{
  "n_kv_head": 8,
  "rope_fraction": 1.0,
  "lr": 0.00232,
  "lr_head": 0.00744,
  "grad_clip": 2.0,
  "schedule": "wsd",
  "train_tokens": 93180000
}
Each number is 500 + 25 x the weight over the matrix's rms, rounded and kept within 0 to 999. Layers, rows and columns count from 0. Numbers have three digits each.

# gate: layer 10 MLP gate, 320x128, rms 0.107, rows 313-319, columns 0-127
# up: layer 10 MLP up, 320x128, rms 0.0961, rows 313-319, columns 0-127
# down: layer 10 MLP down (transposed), 320x128, rms 0.0925, rows 313-319, columns 0-127
gate313:515512500462502488488495488466540502528488501516513492449524508475491507476509461466566488472492477466494483521515485545474533470477539490480543496500504478490485451503494503502539469529503492420513470548504547467537537479506479512507513497472508504492522488497471505511500503515486525480492504491491521466472445519518503556491500495488491511513472508489506515490475511521473514511481
up313:489461519477512524485514489497497495557484515515529524493470530516497490497505500516550530511512509469454498525498491480496503485523480494522529468473539500516530473482491482480494497521504550504458510485506521469487522543531509559500490485513515486528509516491455500524516552500461505499532506472519500495479457476500525476487513506517498454495488503481431448553480474522489513470486
down313:515498498488495505496502476508520472492500527468477465484475503532450495500497504513479504500531502524469505479488509559531510509544504518526472505505521515497472520509503486516509497501513474509526526516489498527455533468505506480477534529494511520522522499473489482529487449610524486545519523537472531471508514528462484475466524522486503504471545525473509510463518483514512546531521
gate314:489501506490538504498553513456523511482523499509487521437462499480463464542497490489487520493549554463504490488489513501525508530498492501503527485510483545494497520491496475520512496518516480514481486564494493536460478508520456484553481494510467511459478511482424520529514491525503504498496475477534503483510510480496494512492533513513542473474503531496519482488510497514513550514482
up314:490486462502491463539498505464468514528494509488441468484459501514494499497511555494508483479480503493514530493511553517462513490495525497516482502515546477515518508516522533479504466515498484490462496539501479512509486440492512534502453471473524505474498488488554518518516489497495515446473485437469478509524552493494542501506510498508498510507486485510491504497520570496465495499486
down314:503524489493512464504523525443555535520513425502530499457475519505506516481482510468532486495520532468524463498520490486482498516506494483512497520506520496470482524492490465517493503519494515470470511500472479494488483498514480481513464469434534519487500497444498520519497517495530500462537536454473490459541517489505541537529515500497471496527476481499526515504502503461509489511494
gate315:485512498466478527486532508447517504514469503515476473514491519491499479509476481495496533469498480478499479552532507513473530482512513482488482480481513509516497467488527513508505462522502472536489536497526516482495500505531515492478514465478482510516520542515479516481522538521544519524502502414527509496513474486531521498527489461497448509490501500516491491516474496495522511511515
up315:512500494467486487507523477456497509527513514512539496522551460500476516483519489517545504498526518487480567499479465504516504478494433487543500501509505523478504499477490486452477515510488493537468510482506488486498476525509491473456497478491458480499488473451484445501552488498502530503515483451500503459544510542528500490520481515462483487521526510516450499474471454491479482496494
down315:458516482527506530478513464543514506494462489526462525500520513502569503524578502519437539483514517548499523518529507525496474520479510581468488477495504490507494481511522467527542498506525485498506531501527483519497524523490500512460510537481496519498509475481493458483467499502514481504522524459523480509479514484489500541506517508532477526511509472492499502529550508469477484479484
gate316:513516495537490494535566543523501496487518507492471516499495459512482481490497508528496524498486510479465499484490474529493472505512493497511486490514547490542502545463543525503504502491526481476453512481532518530527526526528484505509541500487500491522474525510461538493466504512514489453508524474495503522470500481497497502494504497550478516499510523491454483509451541499483465504490
up316:494479496523569472482516461546457496484465568535515485481492495473519501464517489518534494479480493500484499512501475538504482522468479531498476494474502508497487543496539463515492524517482497489471458520507509466520514488528478471526537500516492519538493479485485458476481529495499497522532495532506499484537481521457503468502467553519499518507484482500521503471467482472492496507506
down316:490539466502534459513488515537495499514501489499490547482492509476586510496481507540474475499495472492483497496480522529519478481490516511514525467459489493499468492496487486522501510487553494487508483444527491514541509501525510482494519504507510511486515494492504486480476543428538519510522497471504501477519520471496466479509531543493503512569485441500528507490471498498525502528544
gate317:463499481546499506480494502496495500481547528494510488453481501508473526502510493519555519557498561480492493517455465510494518490513523499483514481478465490462451521512486505516482470516507554515506484545502464500513458488508501525557496475479491514491523499535462474488487500505526494502511456519480498461483498498488509519496502525490500543514489492510515506491508480492470525512525
up317:503493473450564490498504467546571515516501510509540485451489539504505524497523465489506538494505499514529468480502489500500525484455506513462499517493499497494466475479516477484495505498497558486508508492535469537491484514550485445526501497532522494527478515494504507487474494493476483516531525513516466463526500509474507485487499475449530553507486506514494491450472534475513457482520
down317:486488505438495494477500509516530498536551492502505455519497480486463493497480532512523533479550467496534480463484506469517494510554529523512513531524508495503544477498507452521483500467502468512511481514532515502488502501563497457470490499503497506491493522529537525512496494509467521515491524539518525497497503513479523454484492455468526486464478526475418522535519506509512490510522
gate318:499486503492472495477519496489460495550542466551449492476473478518524506491517534489515513543501547489546513522516542527504546479505458490487499468517534480538494489485480555491497464507533477493525504504450539499497452507547486448465488443458488506489512498498446511521479532531499454546506500473503493507487474482511546519458509499485496530475499525468471471448467473505499514443471
up318:494497528544567496501479513505497495498495563455517507534515517521480467491500532486491432453521448465538492490499471497511465484527491531524506502479478530504471463498514469539544516453490507448462529497511458509525529548495498578514521469503528488471525517537535544477518469496520551517474441488519499480506512500496465469511475544546514476498512480492571511512493503502505491486508
down318:487453508518503521470510504475509512497488543499499506483481488498547478493492517533521524445485481458466497494530437547477497483507453505504501504536490496527456497492525515525526509509559488465492499467489480516550489483539508471477544509480521496517520523495502517517499523417499508501518460520515523467506469463542502450530450501498449551568476492490502526488523479521489493463525
gate319:524517498516507503481487481472487531495539515538541485464537458513476446521531469455507534525494492494543554545467482539477544455505457486488455540525519436513454507549450565526493527566523524544451513557470522505484509541505502469491467491472454482495522531466506459514554561547512476514496469529504531493431546512483521515469485536487485504434493540529457469496490437464516449462541
up319:466489472545515466550502505471499497463439498510493480495497486502530518509575408496536500516525499497484515481500482486479451454546470497548499506495525510559468522525460453500520508555482495529485507539542487487511484509502490482524511482517520569488486490506536476518490541488523468465444551417494530516513519487540547447499490471507466487510493554525440465512501514477465538473487
down319:491479431538502539472494499513523476487521512534496535485512478508508502536490512510506505523503496484554445509478464548543518490448542464548530538447495452500523534471460537482494508489523468541526513513464536466571540545544523521504488467506458497475503495481452485493503512458521536560507526524521571486513537492481537548469522510559483511522487482559516505523495466478472479474519